Part of a small language model's weights.
Architecture: RMSNorm before each block, rotary positions, no biases in attention or MLP, tied embeddings.
Each number is 50 + 12 x the weight over its row's rms, rounded and kept within 0 to 99. Layers, rows and columns count from 0. The size before them is the row's rms in percent of the matrix's.

# layer 6 attention query, 32x64, rms 0.146, rows 0-31, columns 0-63
081:40 38 54 58 46 61 48 43 57 41 32 56 37 52 42 64 39 49 41 57 61 34 48 42 44 70 54 31 59 50 47 49 42 42 76 62 27 50 44 44 58 52 35 63 41 60 14 50 37 61 43 73 50 44 64 62 80 54 57 46 42 30 44 48
100:57 47 73 77 53 54 50 43 63 60 33 64 42 40 38 76 52 34 48 52 64 51 46 45 57 54 58 41 55 28 53 57 53 47 57 59 26 75 49 62 41 56 33 45 21 59 44 78 39 59 45 69 47 63 44 59 54 50 44 51 48 41 44 46
075:65 58 43 43 64 48 55 40 54 40 75 53 69 46 60 33 54 58 33 46 45 29 58 49 57 59 34 59 37 53 69 53 46 52 61 62 17 52 29 51 62 54 43 50 51 59 45 32 54 56 55 52 58 32 43 73 69 43 81 43 42 45 46 50
066:58 63 65 58 35 46 52 54 60 72 14 48 40 45 39 60 46 35 63 57 59 59 53 49 54 43 59 48 58 43 46 23 40 62 47 60 45 51 58 59 38 37 48 33 51 42 54 68 50 50 28 68 42 58 54 24 47 41 18 58 53 53 61 38
106:51 39 44 59 42 77 55 51 48 62 49 30 48 33 54 35 57 64 55 59 38 44 43 70 24 66 33 37 36 40 37 42 44 52 45 46 57 32 43 41 42 53 64 66 65 53 48 44 55 54 53 45 45 43 35 30 62 50 58 71 65 34 76 38
102:53 53 36 46 23 52 69 51 68 48 46 37 48 25 49 52 36 43 54 64 47 74 52 57 31 54 63 45 46 41 45 40 49 62 36 66 61 45 44 46 39 32 29 40 47 30 60 67 52 70 34 46 37 64 52 27 49 42 42 65 57 43 65 47
105:50 49 44 36 30 59 42 62 78 49 39 42 50 38 57 29 34 33 54 53 55 59 47 63 26 72 54 35 73 31 51 47 37 48 27 69 54 38 41 60 55 47 53 42 70 29 52 44 60 47 50 44 52 56 41 39 48 52 44 60 51 47 74 52
113:76 51 42 41 34 86 66 57 43 51 47 34 62 40 49 54 44 46 55 53 46 56 53 55 37 48 38 36 41 43 49 25 44 48 29 51 56 55 46 45 33 27 24 37 60 57 59 61 49 55 48 42 46 53 56 31 54 42 50 74 53 59 72 43
102:58 49 52 29 42 57 58 57 59 43 41 30 53 51 52 46 46 49 78 61 54 66 49 53 37 89 62 36 59 40 41 40 31 51 37 61 57 35 49 48 36 50 47 33 52 31 52 48 55 47 27 39 48 68 48 32 50 63 53 75 61 48 65 52
082:55 60 35 78 57 46 50 57 79 40 71 52 38 65 48 61 61 50 37 42 54 51 60 51 45 44 34 57 41 30 55 60 57 37 49 50 42 42 41 37 48 35 72 50 27 42 55 50 60 53 52 63 11 62 68 60 51 50 62 58 57 47 57 43
114:38 64 62 44 45 49 64 19 61 49 49 64 72 56 61 26 38 45 39 41 33 61 56 51 31 24 50 51 39 74 53 58 74 38 55 61 43 46 33 46 64 71 68 57 58 51 50 53 54 45 49 39 61 39 39 44 50 43 31 43 41 49 50 46
073:85 47 50 40 34 50 57 54 55 28 50 59 58 48 52 53 52 29 62 43 62 65 40 57 75 43 40 51 67 46 37 36 41 48 43 51 46 50 68 40 39 43 49 49 42 63 68 73 48 40 62 65 56 48 32 59 40 34 81 45 52 49 45 57
111:50 64 58 35 63 88 48 56 41 65 52 44 54 38 72 43 68 58 36 65 58 45 60 51 47 72 47 57 30 42 38 34 57 48 47 39 52 65 51 62 42 47 36 30 69 63 49 39 53 46 40 51 62 34 38 32 34 45 31 56 51 59 48 54
103:73 40 43 46 40 65 44 58 39 59 31 47 43 54 40 68 42 45 42 31 55 53 57 59 75 35 61 43 59 62 55 35 56 43 61 51 70 39 48 28 54 22 30 49 70 60 49 71 42 61 44 47 57 42 69 33 44 45 58 58 52 66 46 46
114:64 52 56 56 62 48 47 44 35 52 30 49 56 66 36 52 42 47 54 47 46 45 23 46 47 35 72 34 60 54 58 42 48 56 58 45 65 63 57 17 55 73 40 49 48 67 61 47 37 23 42 51 54 77 77 37 47 37 49 49 47 52 53 56
116:28 54 64 62 38 50 52 32 66 68 60 50 54 50 35 30 52 33 39 32 58 57 54 76 34 50 37 62 55 46 64 35 69 62 63 58 54 40 49 52 57 70 54 63 69 35 50 48 65 58 59 46 76 55 47 44 52 57 43 60 56 42 56 27
087:30 61 49 41 55 68 44 55 53 41 64 43 61 68 44 56 61 63 53 35 37 38 49 58 58 48 35 53 53 72 37 40 47 50 35 45 67 38 52 39 60 34 55 73 71 60 46 39 61 23 72 51 44 51 70 30 50 51 31 50 68 56 55 59
071:49 62 62 28 68 57 32 59 51 28 47 47 39 75 51 68 54 45 30 38 46 39 41 37 43 62 42 54 47 50 59 55 41 26 55 59 58 55 51 32 58 78 42 69 70 67 42 63 56 40 44 42 41 52 76 48 62 53 50 44 39 54 45 49
091:54 51 49 48 35 45 50 60 46 44 58 41 57 34 53 28 46 51 69 66 46 85 44 65 36 62 49 37 64 43 31 44 43 57 42 53 57 36 61 41 59 49 64 42 64 34 46 36 50 68 58 48 58 39 35 23 57 60 43 68 60 46 77 49
107:53 63 62 48 68 37 42 49 51 44 57 65 48 68 51 73 51 44 39 36 61 23 64 41 72 40 46 67 54 66 76 54 49 36 57 46 42 61 60 52 52 51 43 42 35 60 48 49 50 27 42 43 61 55 63 70 40 37 49 25 44 54 28 56
090:40 38 35 62 25 44 64 53 52 63 31 24 44 32 40 60 57 72 61 64 47 38 47 65 31 53 54 52 58 40 41 44 48 63 44 36 60 38 34 60 39 49 41 59 49 67 45 53 51 34 59 62 46 52 71 28 60 58 55 60 68 41 64 42
095:50 59 60 44 55 37 46 55 61 45 42 72 51 77 37 72 40 43 40 46 70 35 52 28 70 42 67 58 68 71 58 59 47 36 64 49 45 53 61 48 62 52 38 37 29 51 59 52 46 31 44 64 56 58 62 45 36 43 48 31 39 57 36 59
099:33 58 59 62 55 29 21 48 50 60 53 54 43 42 55 56 67 56 50 46 64 55 36 34 65 47 59 55 54 62 51 69 51 43 57 41 63 57 46 77 60 72 47 56 45 59 48 39 24 63 59 55 50 46 62 66 29 60 56 32 58 59 24 61
086:61 64 56 43 48 37 34 60 42 45 47 59 45 46 52 70 40 41 45 46 58 75 38 44 67 44 77 55 69 67 49 58 38 39 44 62 55 70 68 51 54 35 37 29 39 37 54 61 23 55 38 54 35 50 54 44 34 40 48 39 45 55 38 70
071:38 46 49 49 42 37 48 66 41 57 32 69 46 56 52 63 35 32 36 64 53 58 50 39 68 43 84 47 52 23 57 45 34 59 50 69 54 63 71 45 63 41 45 59 34 49 45 34 46 49 50 63 57 78 60 43 41 38 55 44 50 65 44 61
098:47 41 41 46 41 81 68 33 65 52 46 20 50 45 48 39 58 55 57 54 40 43 49 65 25 61 28 41 43 43 46 31 48 40 50 40 55 35 39 38 44 50 47 51 73 49 46 58 68 54 53 49 50 46 46 35 71 58 44 71 56 36 73 40
106:48 47 54 60 57 48 59 28 39 43 64 41 43 57 45 66 54 49 49 59 50 20 41 46 49 32 51 65 36 55 80 41 44 52 55 35 60 55 51 45 57 43 41 59 53 66 61 57 31 33 46 70 42 70 80 59 57 49 66 35 34 36 42 41
154:40 55 54 66 68 37 36 36 40 56 57 62 44 69 38 54 60 41 29 46 50 52 37 51 61 28 51 73 46 60 68 57 68 34 58 50 33 68 48 52 68 52 54 37 38 41 54 58 39 51 49 58 45 51 60 69 45 60 66 22 38 52 27 46
110:40 37 50 56 54 64 54 60 47 51 56 56 48 53 42 47 32 44 57 42 48 39 76 51 68 48 31 63 43 40 86 25 60 73 59 51 58 39 65 51 54 29 32 71 64 56 49 34 68 39 44 45 43 45 50 64 32 43 50 55 43 42 49 43
083:52 42 59 73 32 58 41 41 65 52 39 55 70 34 73 49 60 45 56 62 45 66 81 64 44 55 59 50 47 43 29 35 54 41 66 54 50 64 39 68 36 60 74 46 40 35 57 51 55 45 40 64 66 49 33 58 35 60 46 54 47 61 62 50
133:39 47 58 68 31 48 32 62 69 45 62 52 47 49 45 43 46 31 43 39 32 56 57 63 29 46 64 39 49 46 57 56 47 75 42 51 35 62 35 58 51 51 72 48 64 44 55 19 37 64 46 61 54 57 72 76 53 52 58 50 41 38 55 35
103:52 58 34 36 39 69 44 71 38 54 57 67 52 42 58 42 29 58 33 50 31 67 40 59 42 62 63 45 62 25 32 50 49 59 54 57 49 63 67 29 57 59 42 36 58 47 27 33 54 55 37 41 55 64 42 35 47 62 39 48 66 59 61 56